config = dict(
    n_layer=10,
    d_model=128,
    n_head=2,
    n_kv_head=2,
    head_dim=64,
    d_mlp=512,
    vocab_size=1024,
    activation='quick_gelu',
    norm='layernorm',
    norm_place='pre',
    norm_eps=1e-05,
    positions='rope',
    rope_base=10000.0,
    rope_fraction=0.25,
    qk_norm=False,
    attn_scale=0.125,
    bias='all',
    tie_embeddings=False,
    parallel_block=True,
    init='trunc',
    init_std_qkv=0.042,
    init_std_o=0.042,
    init_std_up=0.042,
    init_std_down=0.0,
    optimizer='soap_variant',
    lr=0.0112,
    lr_mult_o=0.971,
    beta1=0.95,
    beta2=0.98,
    lr_head=0.014,
    grad_clip=1.0,
    warmup_steps=200,
    schedule='wsd',
    decay_fraction=0.573,
    decay_shape='square',
    final_lr_fraction=0.05,
    batch_tokens=32768,
    seq_len=512,
    doc_mask=True,
    train_tokens=151000000,
    steps=4609,
    dataset='wikipedia_en',
)
Each number is 200 + 20 x the weight over its row's rms, rounded and kept within 0 to 999. Layers, rows and columns count from 0. The size before them is the row's rms in percent of the matrix's.

# k: layer 4 attention key, 128x128, rms 0.373, rows 27-53, columns 0-127
# q: layer 4 attention query, 128x128, rms 0.376, rows 28-54, columns 0-127
k27,086,176,197,218,159,185,177,202,195,187,220,187,193,184,181,161,188,207,185,177,214,179,180,211,179,167,237,188,209,187,220,204,178,157,209,206,198,206,214,230,208,229,167,210,187,191,199,208,181,176,210,209,243,236,202,238,192,215,183,190,176,192,180,171,163,192,223,193,206,195,204,234,188,206,197,203,234,171,231,204,216,180,181,201,209,203,158,178,213,200,201,181,185,149,217,207,223,231,204,178,202,202,194,196,180,221,196,166,219,204,213,220,240,166,188,234,208,187,219,199,183,180,190,188,216,210,206,201,210
q28,091,179,201,187,195,206,207,187,193,170,188,189,232,201,221,214,187,187,181,206,214,177,227,219,174,194,214,234,226,214,223,203,218,204,181,195,152,186,192,204,183,194,217,224,220,209,193,226,227,185,204,211,189,232,216,217,181,178,227,196,199,206,202,205,184,229,193,214,207,162,224,195,200,175,188,156,191,228,210,232,219,226,182,175,187,208,179,199,239,161,188,175,230,206,196,213,171,201,168,193,225,192,166,218,206,195,244,200,204,197,192,237,210,188,183,226,226,189,186,186,232,217,218,213,225,164,232,230,210
k28,087,269,160,184,213,209,215,235,198,229,215,163,189,204,170,187,194,183,164,236,221,199,219,165,211,183,170,206,190,181,145,206,218,192,186,193,197,207,214,195,220,184,239,197,202,205,200,201,191,203,204,191,189,198,217,195,197,210,204,187,194,166,196,200,195,220,184,189,222,217,219,169,217,201,157,175,201,179,178,180,158,180,196,185,211,184,214,195,182,178,207,202,192,196,211,226,179,182,196,197,216,210,167,203,180,209,172,164,224,191,205,175,173,181,187,191,196,229,200,203,176,219,210,204,179,194,214,153,197
q29,096,196,190,149,206,202,171,207,163,184,206,207,200,216,215,193,210,167,160,221,175,195,158,218,234,169,223,220,209,163,177,198,173,229,226,202,182,226,191,217,164,200,200,221,212,224,222,181,239,213,215,208,176,194,199,171,188,249,204,174,207,224,188,209,166,198,205,179,232,166,236,199,188,200,207,152,217,188,214,217,220,207,196,192,180,187,205,155,184,210,180,190,172,224,201,220,198,208,190,216,202,211,176,182,211,209,198,182,197,216,209,198,182,197,186,172,208,208,195,194,199,196,204,183,215,207,227,220,189
k29,090,183,197,187,229,205,222,229,182,238,211,204,200,205,201,206,221,215,204,232,218,250,177,167,204,200,200,197,207,194,172,180,211,218,225,181,224,206,174,199,225,249,230,225,211,216,204,195,216,217,167,183,187,172,219,197,209,197,195,201,249,201,189,234,166,147,173,218,211,211,168,232,217,203,212,202,212,180,210,207,167,209,211,221,171,175,209,199,183,186,208,202,200,207,204,218,209,216,227,180,221,231,185,201,199,170,179,172,210,214,197,193,218,216,199,200,244,221,182,238,179,186,198,209,210,187,206,213,211
q30,099,200,152,176,175,199,203,171,233,194,202,190,156,194,206,158,202,198,222,199,187,204,213,174,216,207,207,199,219,196,157,192,218,225,219,190,165,225,213,223,231,203,189,194,211,199,196,246,178,205,216,191,199,233,155,198,208,206,159,168,181,198,208,168,187,211,167,192,199,235,179,189,198,179,203,195,214,194,256,166,214,202,210,206,184,190,158,183,224,198,233,189,208,206,199,204,204,182,163,192,223,194,218,168,209,195,188,219,190,205,194,214,183,201,203,210,183,205,210,174,211,166,217,199,217,199,211,198,165
k30,094,216,205,239,215,225,192,206,182,189,210,217,197,215,170,220,187,243,224,196,196,214,221,199,167,213,186,236,177,211,237,186,188,193,202,220,214,260,234,188,224,186,217,233,204,204,189,210,220,174,190,182,210,240,245,219,220,207,229,199,211,241,210,185,191,197,177,219,196,220,216,196,196,184,197,187,186,221,182,192,210,208,186,199,183,239,206,214,215,179,191,210,177,207,222,182,175,201,181,219,184,182,177,173,224,181,195,197,204,213,190,196,226,217,201,213,155,217,182,222,224,229,179,186,205,190,189,237,175
q31,097,166,183,183,188,229,187,200,184,210,219,186,160,179,210,228,222,192,182,178,234,181,211,176,211,205,196,193,186,235,203,198,204,192,216,212,211,194,203,217,177,181,221,169,209,184,214,180,204,204,208,211,227,188,205,203,197,218,199,193,187,273,228,191,197,148,191,200,202,186,207,232,185,177,200,209,205,197,216,181,209,205,188,182,236,224,174,196,205,198,166,183,193,215,203,215,195,160,203,194,227,210,242,195,208,163,247,192,229,172,228,188,226,225,210,210,205,173,213,196,195,232,215,185,225,214,231,197,217
k31,091,190,211,211,211,204,179,218,202,234,207,207,203,216,219,213,218,238,186,206,202,173,149,202,192,152,185,208,214,219,196,188,201,184,181,199,188,187,187,198,178,202,188,181,198,236,203,179,188,185,200,212,150,208,212,213,184,218,188,164,201,206,210,175,216,191,209,171,177,232,185,228,218,230,216,170,182,218,200,222,182,198,220,202,206,194,200,186,241,205,218,227,177,237,178,221,167,198,212,177,223,220,205,202,229,182,176,169,185,177,179,215,170,205,187,193,176,193,219,232,182,207,187,186,177,233,226,157,180
q32,086,183,188,181,158,220,225,216,174,177,224,208,178,226,209,226,183,159,206,161,222,189,216,254,193,194,210,213,196,162,224,190,175,188,183,223,206,192,217,178,184,217,183,190,223,220,197,208,221,206,207,211,227,226,193,165,202,162,221,202,219,199,186,166,204,224,216,177,177,233,194,178,191,176,188,178,206,195,209,210,159,196,193,192,177,163,197,202,217,193,240,157,212,193,228,177,209,211,208,207,226,184,185,190,231,195,187,198,186,206,167,210,212,227,198,176,186,214,181,197,205,222,201,196,174,200,177,190,185
k32,084,215,209,186,229,216,201,194,226,205,202,181,210,190,217,242,201,190,140,224,231,197,182,184,192,220,191,215,192,198,201,231,191,201,226,225,218,191,209,205,201,165,206,195,178,187,207,228,224,203,153,208,207,230,212,199,166,192,189,203,187,200,186,197,203,196,167,213,198,166,212,203,236,210,210,182,211,184,218,217,219,195,184,194,228,226,198,212,196,235,206,183,213,185,231,195,191,178,171,231,247,215,188,186,219,208,237,180,251,180,190,212,235,155,178,182,194,232,203,217,203,198,206,163,199,194,209,211,207
q33,089,176,263,204,206,182,200,199,205,232,211,185,205,212,194,242,197,224,214,194,221,204,239,206,202,225,225,186,185,234,219,204,187,188,193,167,170,192,214,196,191,222,222,206,185,208,175,233,213,205,236,152,217,227,202,189,236,232,191,200,221,243,210,218,223,203,228,211,184,178,195,218,199,189,206,194,188,191,205,182,182,215,193,180,228,188,176,207,172,198,230,194,173,175,195,248,221,210,202,194,191,201,183,205,209,201,208,189,212,229,193,211,199,220,210,214,201,169,171,183,211,207,200,144,208,204,183,229,185
k33,088,220,218,185,200,183,249,208,218,196,181,213,203,190,199,195,193,201,208,202,178,167,195,194,191,193,227,172,183,152,197,223,222,205,199,187,190,195,204,211,229,173,169,158,200,226,187,175,202,167,180,213,207,182,209,182,176,164,205,191,203,208,159,219,207,212,173,174,184,183,189,213,222,233,203,212,177,204,217,194,179,212,179,214,184,187,220,151,217,181,179,184,210,184,206,190,166,191,176,179,199,172,198,242,164,215,195,176,243,185,188,195,184,182,210,183,209,213,171,188,180,207,174,203,193,216,204,190,151
q34,087,212,227,210,192,229,237,209,199,170,165,175,190,202,175,163,157,234,199,199,204,193,200,172,212,195,190,210,182,205,184,185,181,207,196,220,186,205,216,225,215,207,253,208,208,175,207,194,254,199,234,223,196,203,176,176,183,220,211,237,220,167,200,188,183,219,184,192,220,146,210,223,187,221,173,217,194,210,185,209,199,182,181,206,213,186,211,179,178,240,185,219,229,192,185,201,202,186,222,215,213,216,214,212,171,202,202,187,195,184,193,196,216,211,203,171,206,167,173,225,198,175,210,196,196,210,226,231,228
k34,091,163,208,190,180,213,176,239,189,192,170,197,169,208,217,146,242,190,209,175,217,208,190,208,184,224,213,230,223,160,216,154,195,206,215,193,207,207,179,204,219,204,197,199,206,226,204,221,164,142,204,197,172,203,179,186,186,204,230,182,192,215,218,183,209,197,190,200,173,189,189,215,222,196,183,172,211,176,212,203,232,192,209,200,216,194,224,191,207,178,202,178,202,177,198,200,184,183,208,226,211,227,184,148,195,231,209,210,217,214,191,189,201,196,188,153,204,198,197,214,200,235,220,236,198,188,223,175,189
q35,100,213,173,256,196,196,195,176,237,198,218,155,237,207,209,183,199,203,202,145,194,211,193,224,204,194,199,199,200,182,203,202,240,173,212,172,191,206,191,221,200,198,181,194,209,191,187,224,186,199,231,206,214,205,163,179,180,237,188,178,209,219,205,184,198,177,194,216,198,175,227,180,171,183,216,184,212,201,184,192,199,202,220,194,213,263,213,201,232,229,185,205,222,152,193,196,223,213,163,197,195,207,201,175,213,195,183,226,196,210,180,195,201,185,216,198,194,201,201,171,217,205,227,146,211,182,219,188,191
k35,093,220,187,217,174,185,192,189,224,197,199,189,204,163,178,195,189,229,242,236,197,179,170,205,208,179,184,184,181,233,222,175,206,173,179,224,204,181,223,209,210,198,233,217,199,219,172,173,199,225,219,217,197,187,193,243,198,173,214,195,178,212,227,203,207,177,189,189,188,173,189,195,168,216,212,198,184,213,200,214,188,195,193,186,184,219,169,215,178,244,208,205,169,162,203,195,192,192,183,206,216,189,187,194,196,180,181,230,220,176,210,176,228,220,215,207,180,206,210,253,234,234,217,233,164,197,209,211,177
q36,084,198,205,200,182,190,208,197,212,193,196,204,161,205,207,197,186,199,218,212,197,162,223,192,227,177,213,200,190,182,194,198,203,196,172,239,169,183,190,219,210,195,245,155,200,182,178,169,212,187,173,238,194,185,198,220,183,190,195,166,216,178,198,204,222,184,224,180,207,240,184,224,220,204,183,205,231,193,205,205,230,167,214,193,215,184,209,187,212,203,197,200,169,226,154,193,218,163,182,230,215,225,221,237,211,177,210,227,197,194,205,175,169,232,228,209,186,219,194,217,211,191,206,214,207,153,196,237,215
k36,083,209,197,196,202,202,171,226,177,197,160,215,196,200,180,255,193,213,174,162,207,200,203,177,191,191,183,221,197,220,203,176,165,224,184,185,210,248,191,193,173,260,214,212,205,203,213,201,212,186,222,206,178,205,197,171,196,189,230,181,199,204,201,171,233,182,194,195,188,192,198,191,259,181,221,193,206,177,237,211,210,202,199,209,237,192,190,198,173,222,173,210,191,179,154,217,209,203,186,241,178,205,189,203,166,210,207,190,211,208,224,184,188,199,202,195,194,184,163,216,220,229,184,195,190,198,209,181,228
q37,088,193,177,190,220,186,232,179,194,225,206,199,200,202,204,228,200,238,202,224,202,170,170,183,177,206,166,183,216,168,199,222,235,209,211,150,219,150,252,186,231,191,187,192,207,196,206,182,216,260,154,192,198,226,225,179,195,202,192,209,200,183,213,212,197,214,216,192,216,241,210,201,203,196,215,215,215,187,203,216,174,180,192,194,165,221,201,188,204,211,202,180,233,195,181,200,188,190,195,180,194,210,195,228,213,185,165,207,216,201,197,202,231,195,175,185,181,201,222,238,198,218,194,192,179,229,189,206,169
k37,088,197,212,201,185,197,193,195,247,223,196,205,200,214,179,227,151,201,172,196,198,217,186,235,223,194,217,234,209,189,205,215,184,183,214,219,221,190,214,163,164,189,227,196,222,195,190,232,202,207,211,222,206,221,143,210,186,192,186,175,212,229,175,223,206,180,225,225,185,218,232,196,197,223,192,233,191,202,212,231,194,211,202,178,209,186,206,224,232,201,199,210,181,180,204,182,176,207,224,206,247,184,234,186,233,213,210,192,209,174,175,194,169,172,219,211,216,190,193,173,188,185,209,179,232,190,164,204,201
q38,093,166,203,182,183,187,213,203,182,195,194,228,173,235,234,200,190,205,197,192,215,230,217,223,169,222,172,216,229,241,186,183,177,206,212,209,196,196,208,237,212,235,170,190,228,165,206,202,187,209,162,194,176,201,190,166,214,216,197,236,216,224,187,222,216,214,213,203,224,202,222,226,217,200,219,189,171,183,156,169,198,211,196,227,187,235,219,202,174,206,197,198,198,212,209,192,194,189,234,231,227,182,208,175,188,222,229,193,221,223,222,215,203,189,204,214,196,239,199,186,233,198,233,226,207,197,193,180,198
k38,087,201,194,205,229,195,203,192,200,199,208,210,205,169,180,208,257,199,227,210,155,215,192,189,186,238,238,195,200,191,218,190,159,191,177,196,210,205,176,173,197,185,189,166,179,202,197,226,212,201,166,190,195,204,177,250,211,179,170,218,172,184,215,210,182,224,218,204,179,211,221,158,185,190,214,184,230,191,211,221,205,190,192,217,181,209,197,209,206,181,208,228,212,200,227,177,216,198,201,204,215,194,198,239,190,254,201,179,183,220,190,178,224,207,211,194,193,188,249,214,198,226,188,169,163,199,223,205,223
q39,089,188,174,210,181,189,154,202,186,187,208,224,211,196,181,224,200,173,186,193,219,182,237,180,225,198,246,194,185,215,203,195,210,193,227,233,207,180,189,193,198,179,191,174,217,193,205,236,227,191,183,195,168,230,230,218,223,184,193,200,193,217,159,179,182,197,225,174,189,198,182,204,209,252,172,185,187,216,199,214,183,182,190,212,187,207,236,213,174,213,163,191,252,216,199,217,195,178,184,179,172,211,226,198,178,206,216,216,210,207,245,189,187,201,185,207,169,236,222,227,211,209,180,194,202,192,186,222,195
k39,086,201,204,198,201,225,203,200,212,198,172,196,178,188,169,233,180,224,167,210,182,181,190,216,190,200,185,148,210,219,210,219,205,206,155,187,216,176,195,185,201,165,201,165,195,192,216,188,174,172,205,218,199,169,223,208,206,194,202,186,221,208,180,200,205,161,212,190,162,224,192,165,179,184,180,169,223,162,191,211,193,204,203,207,168,209,175,186,191,198,178,201,222,212,197,199,222,170,217,213,216,229,222,219,226,210,200,182,163,188,255,208,203,203,146,207,216,180,157,200,223,210,197,197,210,186,201,182,211
q40,094,185,230,186,240,204,197,201,208,188,183,213,178,174,193,211,207,198,186,175,178,173,201,209,182,203,164,214,220,190,200,167,189,211,220,231,202,185,231,197,238,219,155,221,188,199,204,174,163,228,170,211,193,177,175,171,195,187,227,215,201,202,194,229,215,218,195,215,217,198,204,213,209,257,212,166,231,203,210,196,218,177,177,201,191,206,194,209,170,209,199,173,206,216,184,201,207,161,186,224,172,210,225,224,168,236,179,193,167,201,191,207,205,187,187,194,196,194,188,233,175,208,173,192,165,204,216,167,177
k40,092,214,188,211,198,172,183,183,210,188,216,183,208,222,160,182,188,186,221,213,196,171,211,174,234,219,235,190,190,218,207,174,197,199,201,178,184,196,184,197,196,200,180,214,227,173,177,221,219,235,212,179,194,194,151,206,208,191,186,187,199,224,202,195,170,186,185,186,184,214,175,240,198,177,204,179,220,189,222,166,206,216,205,158,227,195,213,215,209,171,205,211,202,232,208,139,206,217,204,193,205,215,212,238,200,237,228,215,200,170,188,255,177,214,204,193,219,187,165,213,202,209,176,188,215,195,212,218,183
q41,084,232,212,181,232,199,202,198,211,218,210,189,191,210,196,209,189,231,168,189,203,198,215,223,216,196,226,198,216,209,225,229,192,195,170,219,220,201,222,195,188,183,197,178,209,211,179,168,202,215,183,232,200,218,228,193,194,181,201,180,184,212,236,211,239,224,197,184,200,221,200,152,210,177,201,184,173,216,171,183,185,182,163,193,200,191,163,227,177,227,185,211,181,185,222,156,145,210,196,200,197,187,167,183,183,208,181,200,214,186,166,188,192,192,208,202,190,203,212,167,197,173,241,184,238,228,235,202,202
k41,086,191,243,215,233,202,205,160,233,246,200,194,205,213,214,175,221,232,205,220,216,169,183,228,221,209,207,226,191,216,199,185,192,192,220,200,205,190,182,210,202,216,187,232,232,264,212,229,244,222,218,205,187,228,215,179,188,208,203,193,207,171,207,239,232,190,232,210,206,208,232,157,217,197,191,228,193,186,193,189,175,194,211,209,203,195,219,206,185,223,187,208,240,186,211,245,228,198,202,220,205,195,174,220,198,196,209,234,203,180,184,174,193,204,193,208,216,207,216,199,201,165,188,184,195,198,201,201,194
q42,092,210,213,225,186,175,218,227,181,194,174,199,222,169,202,222,214,192,185,215,213,191,193,173,186,226,196,190,223,199,203,208,195,166,184,226,186,191,200,200,192,220,238,195,187,219,231,226,180,201,222,195,183,183,180,187,217,227,208,231,205,218,163,171,186,200,216,193,189,142,215,164,191,221,196,186,208,158,229,181,174,197,174,219,208,218,156,173,201,180,189,185,171,248,221,178,184,194,189,202,193,198,179,224,212,199,213,196,212,202,198,226,193,198,217,210,193,223,196,187,206,210,226,180,179,215,202,249,243
k42,091,190,219,183,245,221,173,254,212,194,211,232,195,207,174,214,189,162,229,180,230,183,208,212,251,182,213,199,168,166,211,219,219,201,178,167,187,153,169,218,207,196,192,233,194,217,235,182,206,196,183,197,166,174,201,229,202,177,199,200,218,203,202,198,200,215,176,214,198,223,186,209,197,195,195,182,208,201,222,210,222,213,196,208,175,186,220,205,200,199,198,185,190,200,202,228,179,220,198,217,197,202,239,199,214,202,190,191,218,213,234,156,186,173,207,179,184,194,195,221,153,194,175,220,179,196,207,177,221
q43,092,182,199,187,182,222,199,214,161,204,186,179,193,217,211,203,183,210,194,196,223,213,219,172,189,180,184,189,196,230,163,200,181,227,221,174,206,192,206,191,214,217,196,214,220,209,236,228,203,177,181,188,202,187,202,182,187,227,169,195,206,202,210,194,179,162,199,173,176,196,170,201,199,197,199,189,205,211,214,197,202,246,194,155,162,215,156,208,189,181,207,217,160,212,182,196,240,167,214,183,207,175,176,204,217,213,204,177,181,179,227,203,228,188,202,188,225,215,214,194,246,233,251,207,217,186,170,221,200
k43,095,198,187,211,175,224,190,217,202,202,215,226,213,184,226,211,211,212,208,194,191,206,188,215,169,188,228,201,186,184,188,193,207,193,177,219,189,220,223,195,180,162,215,198,192,193,185,222,200,196,205,241,144,226,215,254,212,210,205,174,237,177,188,186,181,229,189,200,207,223,213,201,199,162,206,193,205,232,224,211,177,191,201,218,181,215,225,212,205,176,223,185,223,151,228,247,179,223,229,205,209,197,216,187,166,169,197,186,192,206,199,207,207,177,185,159,206,195,216,187,204,176,191,186,178,196,248,219,202
q44,099,202,202,176,212,186,172,182,174,214,204,159,169,194,200,179,194,151,203,216,181,200,174,196,184,178,208,216,211,202,222,246,203,182,194,189,168,213,204,238,215,195,180,198,216,229,192,160,193,196,205,233,190,225,217,221,188,230,200,210,173,206,223,197,172,235,175,219,191,209,160,204,235,241,212,193,186,221,176,215,181,196,211,159,185,188,191,200,194,203,215,209,220,224,212,204,155,189,218,200,190,158,173,189,239,197,204,188,208,215,214,230,189,176,203,216,219,226,198,217,197,198,191,222,196,195,172,179,215
k44,093,192,184,202,199,249,225,215,228,219,218,195,192,200,196,193,229,215,227,194,202,220,183,204,229,195,187,224,205,198,167,186,204,208,185,188,225,214,197,249,176,203,236,179,210,197,215,224,189,201,201,204,220,192,194,190,236,205,196,213,186,200,183,204,183,211,221,219,201,215,194,204,208,187,237,170,181,188,132,164,208,218,212,198,216,171,187,221,214,207,175,188,230,211,201,200,172,211,219,202,219,185,156,202,185,191,221,213,179,212,184,211,225,190,185,232,164,189,154,168,195,190,172,154,202,189,211,222,206
q45,091,215,204,203,185,206,201,205,188,216,208,226,202,186,212,209,185,158,225,220,206,171,209,235,199,195,213,161,221,221,222,174,194,223,216,231,193,230,198,195,189,199,198,212,198,191,203,210,211,185,181,208,191,199,239,210,170,190,219,173,196,205,232,222,214,183,214,194,183,161,237,189,202,191,189,194,199,222,193,190,211,214,185,268,244,166,163,206,196,237,178,208,184,205,196,214,182,183,182,213,200,214,219,172,203,214,183,165,197,187,220,210,219,213,192,184,194,238,238,233,212,225,194,158,228,199,213,206,172
k45,087,192,210,210,206,165,178,207,184,201,203,170,198,209,167,175,215,218,178,196,224,221,164,181,206,238,189,197,208,201,234,173,218,186,179,216,200,203,177,185,180,215,199,243,198,198,202,220,166,200,176,193,171,169,209,222,196,160,215,225,218,190,198,202,202,188,180,177,216,187,233,182,173,182,251,219,209,171,195,199,225,206,202,155,159,214,229,178,221,228,194,223,211,176,225,213,216,219,217,191,189,198,179,222,221,188,198,236,199,184,207,203,197,209,189,222,207,235,170,189,201,175,194,184,223,191,230,187,208
q46,081,183,184,208,192,162,171,208,208,210,196,171,196,193,231,198,194,222,246,182,210,184,200,204,191,205,190,249,179,235,166,188,178,186,206,186,199,253,207,182,192,185,225,189,209,190,215,202,240,188,212,219,202,226,198,222,208,192,183,260,210,195,216,206,173,187,220,209,171,199,220,202,209,215,170,185,230,186,194,169,177,206,211,174,238,202,211,214,187,170,187,218,183,247,213,203,215,193,197,186,204,211,208,189,203,186,188,184,212,248,236,195,179,181,199,186,221,217,210,159,186,180,214,203,186,207,172,204,192
k46,081,188,186,202,201,220,167,232,212,186,191,179,196,200,202,214,201,166,223,181,211,191,169,165,190,201,188,213,241,179,164,204,204,188,200,185,203,210,173,209,162,213,192,192,182,200,190,196,202,171,165,202,174,183,197,207,157,164,187,171,215,207,226,188,149,219,215,194,194,192,206,197,192,223,204,215,192,209,177,233,211,215,197,253,196,224,210,220,180,186,220,208,231,201,254,190,190,230,199,230,187,249,194,216,179,201,218,207,186,221,227,203,189,209,180,218,194,227,192,193,201,200,185,169,210,224,192,195,166
q47,086,193,181,220,227,210,204,155,199,191,208,216,207,171,183,181,182,188,196,210,246,204,203,213,197,180,213,206,197,217,197,183,228,180,159,222,235,216,208,196,211,207,201,253,179,234,185,185,218,211,213,187,203,218,184,175,198,204,223,196,187,180,239,209,242,200,200,227,201,205,209,181,194,209,228,171,180,184,194,155,208,201,211,225,231,253,229,216,180,249,207,190,224,229,197,222,200,205,199,210,188,180,205,194,223,202,204,218,166,210,186,207,166,194,198,169,225,197,196,195,210,182,199,197,180,237,196,190,227
k47,089,197,191,240,195,192,207,235,203,187,213,228,225,179,220,188,233,175,218,188,196,189,166,210,157,224,156,187,175,198,179,185,192,181,213,198,196,174,174,200,220,216,183,223,199,205,225,194,165,216,270,203,223,191,175,196,194,203,178,232,192,221,212,198,182,224,191,187,187,147,201,208,199,191,171,197,205,185,199,204,195,195,219,208,205,188,180,221,223,225,172,211,186,253,215,191,213,203,183,227,201,170,175,201,192,171,203,213,211,168,188,194,183,204,193,167,185,231,210,211,210,177,200,195,198,181,189,226,197
q48,094,156,228,178,207,192,179,206,194,216,202,186,190,188,210,202,172,199,195,185,206,195,188,181,203,185,214,233,249,213,222,168,191,191,200,204,191,182,179,221,201,190,222,209,213,152,192,164,226,215,187,210,202,165,225,173,222,191,207,215,210,217,174,195,196,170,226,214,181,189,193,221,158,209,219,182,184,213,204,214,192,185,236,208,183,206,149,190,199,196,190,193,204,201,181,237,209,192,220,181,162,192,220,235,188,191,235,176,172,185,215,223,215,165,176,187,212,204,191,197,214,168,205,168,183,172,162,184,211
k48,090,185,178,167,175,191,184,251,194,181,191,190,207,195,176,180,200,178,236,224,169,196,198,206,199,206,187,160,216,161,204,214,204,198,206,177,200,211,174,178,191,222,207,172,206,203,178,215,227,148,231,226,228,198,202,191,220,176,200,135,187,216,183,183,213,231,184,187,219,180,139,184,219,184,188,201,191,200,202,166,212,188,224,179,192,192,184,183,204,196,242,220,196,220,215,199,184,207,192,174,237,205,225,210,184,199,188,201,214,192,186,197,208,187,186,210,195,186,206,193,185,191,193,200,217,199,240,185,219
q49,095,181,185,216,217,187,200,205,167,175,206,184,164,214,215,202,202,175,195,196,204,203,192,195,197,196,204,191,205,232,195,177,199,203,172,157,191,190,215,218,186,190,220,213,220,188,188,264,180,185,189,191,227,242,154,198,223,208,203,182,198,218,208,218,202,171,207,185,215,195,207,193,202,191,223,162,210,226,212,167,207,215,167,215,229,167,196,208,195,223,188,157,181,171,180,223,188,212,205,186,180,188,202,217,165,231,196,224,225,198,222,207,235,199,182,161,220,199,158,187,209,192,188,229,240,209,200,189,207
k49,092,223,202,202,207,192,225,214,212,193,233,190,209,193,192,196,221,218,198,225,195,189,216,203,166,213,229,193,211,185,173,200,245,197,190,194,182,239,171,181,221,227,212,192,197,185,213,185,169,228,218,217,161,213,212,197,165,182,218,185,228,151,222,185,205,180,182,190,189,219,194,227,183,221,169,179,190,225,211,180,222,201,197,181,206,201,202,165,202,211,205,226,200,181,205,178,151,201,172,211,204,184,232,192,220,217,207,161,183,201,218,175,219,170,223,228,218,228,207,187,194,226,194,198,235,180,221,226,175
q50,095,190,216,216,215,220,195,196,190,177,196,226,206,255,214,200,182,216,212,215,214,162,199,181,216,232,202,194,205,210,183,207,198,196,211,228,228,194,196,199,227,220,203,181,233,198,186,237,223,200,198,191,203,217,207,222,209,204,221,243,227,208,203,201,206,221,195,181,181,173,175,207,238,186,178,229,204,184,191,215,216,179,174,170,212,222,184,212,184,209,207,177,184,181,174,211,178,215,224,189,206,200,225,179,190,222,229,192,187,175,235,183,209,199,180,229,201,217,212,181,208,177,140,166,176,204,179,200,259
k50,093,165,190,186,188,176,211,233,218,164,192,216,208,162,169,195,210,170,180,186,180,211,217,229,248,194,206,228,211,214,221,197,157,177,172,193,199,200,196,197,205,188,196,181,205,194,174,217,183,178,252,210,178,205,220,191,171,206,229,203,198,212,217,213,224,194,189,206,173,221,205,198,194,216,203,229,198,159,183,188,220,175,202,211,221,197,208,192,212,175,207,196,224,184,221,207,168,186,228,179,185,217,212,218,247,197,233,165,199,194,205,197,245,205,177,199,202,213,194,184,199,194,247,191,229,225,205,205,180
q51,092,224,227,260,192,183,199,212,210,202,171,206,219,198,229,202,190,154,175,175,188,207,192,195,213,204,164,217,187,196,216,213,185,218,184,212,191,199,238,185,204,226,216,214,163,205,208,206,205,242,232,188,224,207,228,211,220,206,202,200,208,214,231,193,209,204,186,167,171,196,176,204,221,215,210,179,192,218,191,182,224,222,225,183,175,199,217,187,182,205,225,229,208,229,242,210,216,215,172,199,205,216,210,183,175,187,238,227,193,190,192,153,225,179,224,177,189,186,199,164,215,179,231,205,192,183,217,203,191
k51,091,218,187,211,201,169,215,179,184,219,219,215,182,214,243,190,184,195,226,240,182,175,173,198,209,240,189,193,221,190,204,227,197,192,206,187,176,164,210,235,211,198,201,173,234,167,212,190,239,177,192,180,199,212,189,181,192,225,212,165,227,187,205,166,219,188,198,214,192,195,190,216,173,194,191,219,196,209,244,231,165,209,187,192,216,198,193,201,230,161,165,202,186,156,211,184,189,191,214,202,214,213,183,188,158,195,222,181,207,204,253,181,204,191,173,180,179,216,204,202,223,207,195,186,207,212,212,190,205
q52,089,234,198,191,231,188,199,203,190,197,173,170,188,218,184,173,195,212,181,187,171,182,186,200,175,226,220,213,200,172,207,176,179,157,226,227,183,196,189,207,192,231,194,255,178,207,221,200,214,188,214,173,180,217,180,212,237,182,187,196,195,225,235,187,191,202,182,205,192,226,181,201,238,186,193,234,195,167,233,235,210,195,221,227,194,225,191,219,192,189,184,196,208,177,210,183,197,225,190,199,248,174,208,191,232,227,191,199,238,232,203,217,185,226,205,200,199,187,213,206,215,176,202,191,219,193,180,187,164
k52,083,206,241,193,191,189,212,210,222,190,208,194,216,207,216,235,212,217,211,210,170,218,214,190,231,189,189,232,193,224,179,171,180,213,204,154,217,220,212,197,187,199,161,177,234,175,213,212,227,182,176,211,222,185,193,185,161,219,163,213,193,238,203,208,200,220,176,219,205,196,226,189,200,215,208,209,164,186,211,222,214,204,173,173,218,202,214,207,190,220,199,199,253,190,213,227,207,196,191,208,187,247,199,172,201,194,176,212,199,188,189,215,201,223,201,214,144,212,197,226,184,198,164,222,200,192,210,234,172
q53,092,173,214,176,207,190,184,191,209,203,171,182,175,198,194,213,220,191,222,196,170,194,157,179,187,220,233,224,254,187,210,235,205,181,188,183,214,198,170,195,203,214,204,232,198,214,174,226,257,185,171,234,200,251,173,164,221,238,219,158,172,210,201,215,202,197,175,200,191,196,197,199,188,212,245,204,211,169,210,192,204,195,212,232,176,201,245,185,202,197,177,202,218,217,223,204,203,216,198,187,210,206,210,193,198,188,179,222,207,209,195,191,188,195,209,171,217,199,196,182,200,212,210,227,180,173,219,188,194
k53,093,194,190,177,222,168,232,251,212,228,203,179,174,200,211,227,210,217,232,218,187,240,194,204,209,170,193,182,211,184,183,173,216,199,225,212,175,222,180,203,186,224,217,213,170,184,194,209,193,192,195,168,207,204,181,172,202,177,206,204,177,217,165,182,208,197,184,190,187,192,162,204,170,199,175,206,176,177,201,216,211,205,226,199,205,261,186,196,225,221,199,192,191,205,186,211,204,191,200,210,221,167,217,177,210,220,164,181,185,229,223,211,209,169,192,205,209,199,179,233,202,210,172,168,212,160,178,233,206
q54,084,222,196,204,206,198,203,198,215,170,203,175,179,211,206,242,174,219,201,175,172,257,215,158,211,193,230,223,225,205,159,210,182,216,198,220,204,235,212,166,203,203,194,229,231,191,205,218,184,201,212,205,193,220,190,155,172,207,198,168,170,201,215,234,174,187,214,211,184,186,241,201,214,208,203,170,196,185,228,206,207,213,191,178,188,174,213,216,177,196,191,183,211,178,176,206,192,208,191,193,184,227,211,197,176,178,174,193,171,195,159,192,175,205,183,178,201,172,174,207,176,174,207,177,182,198,223,182,182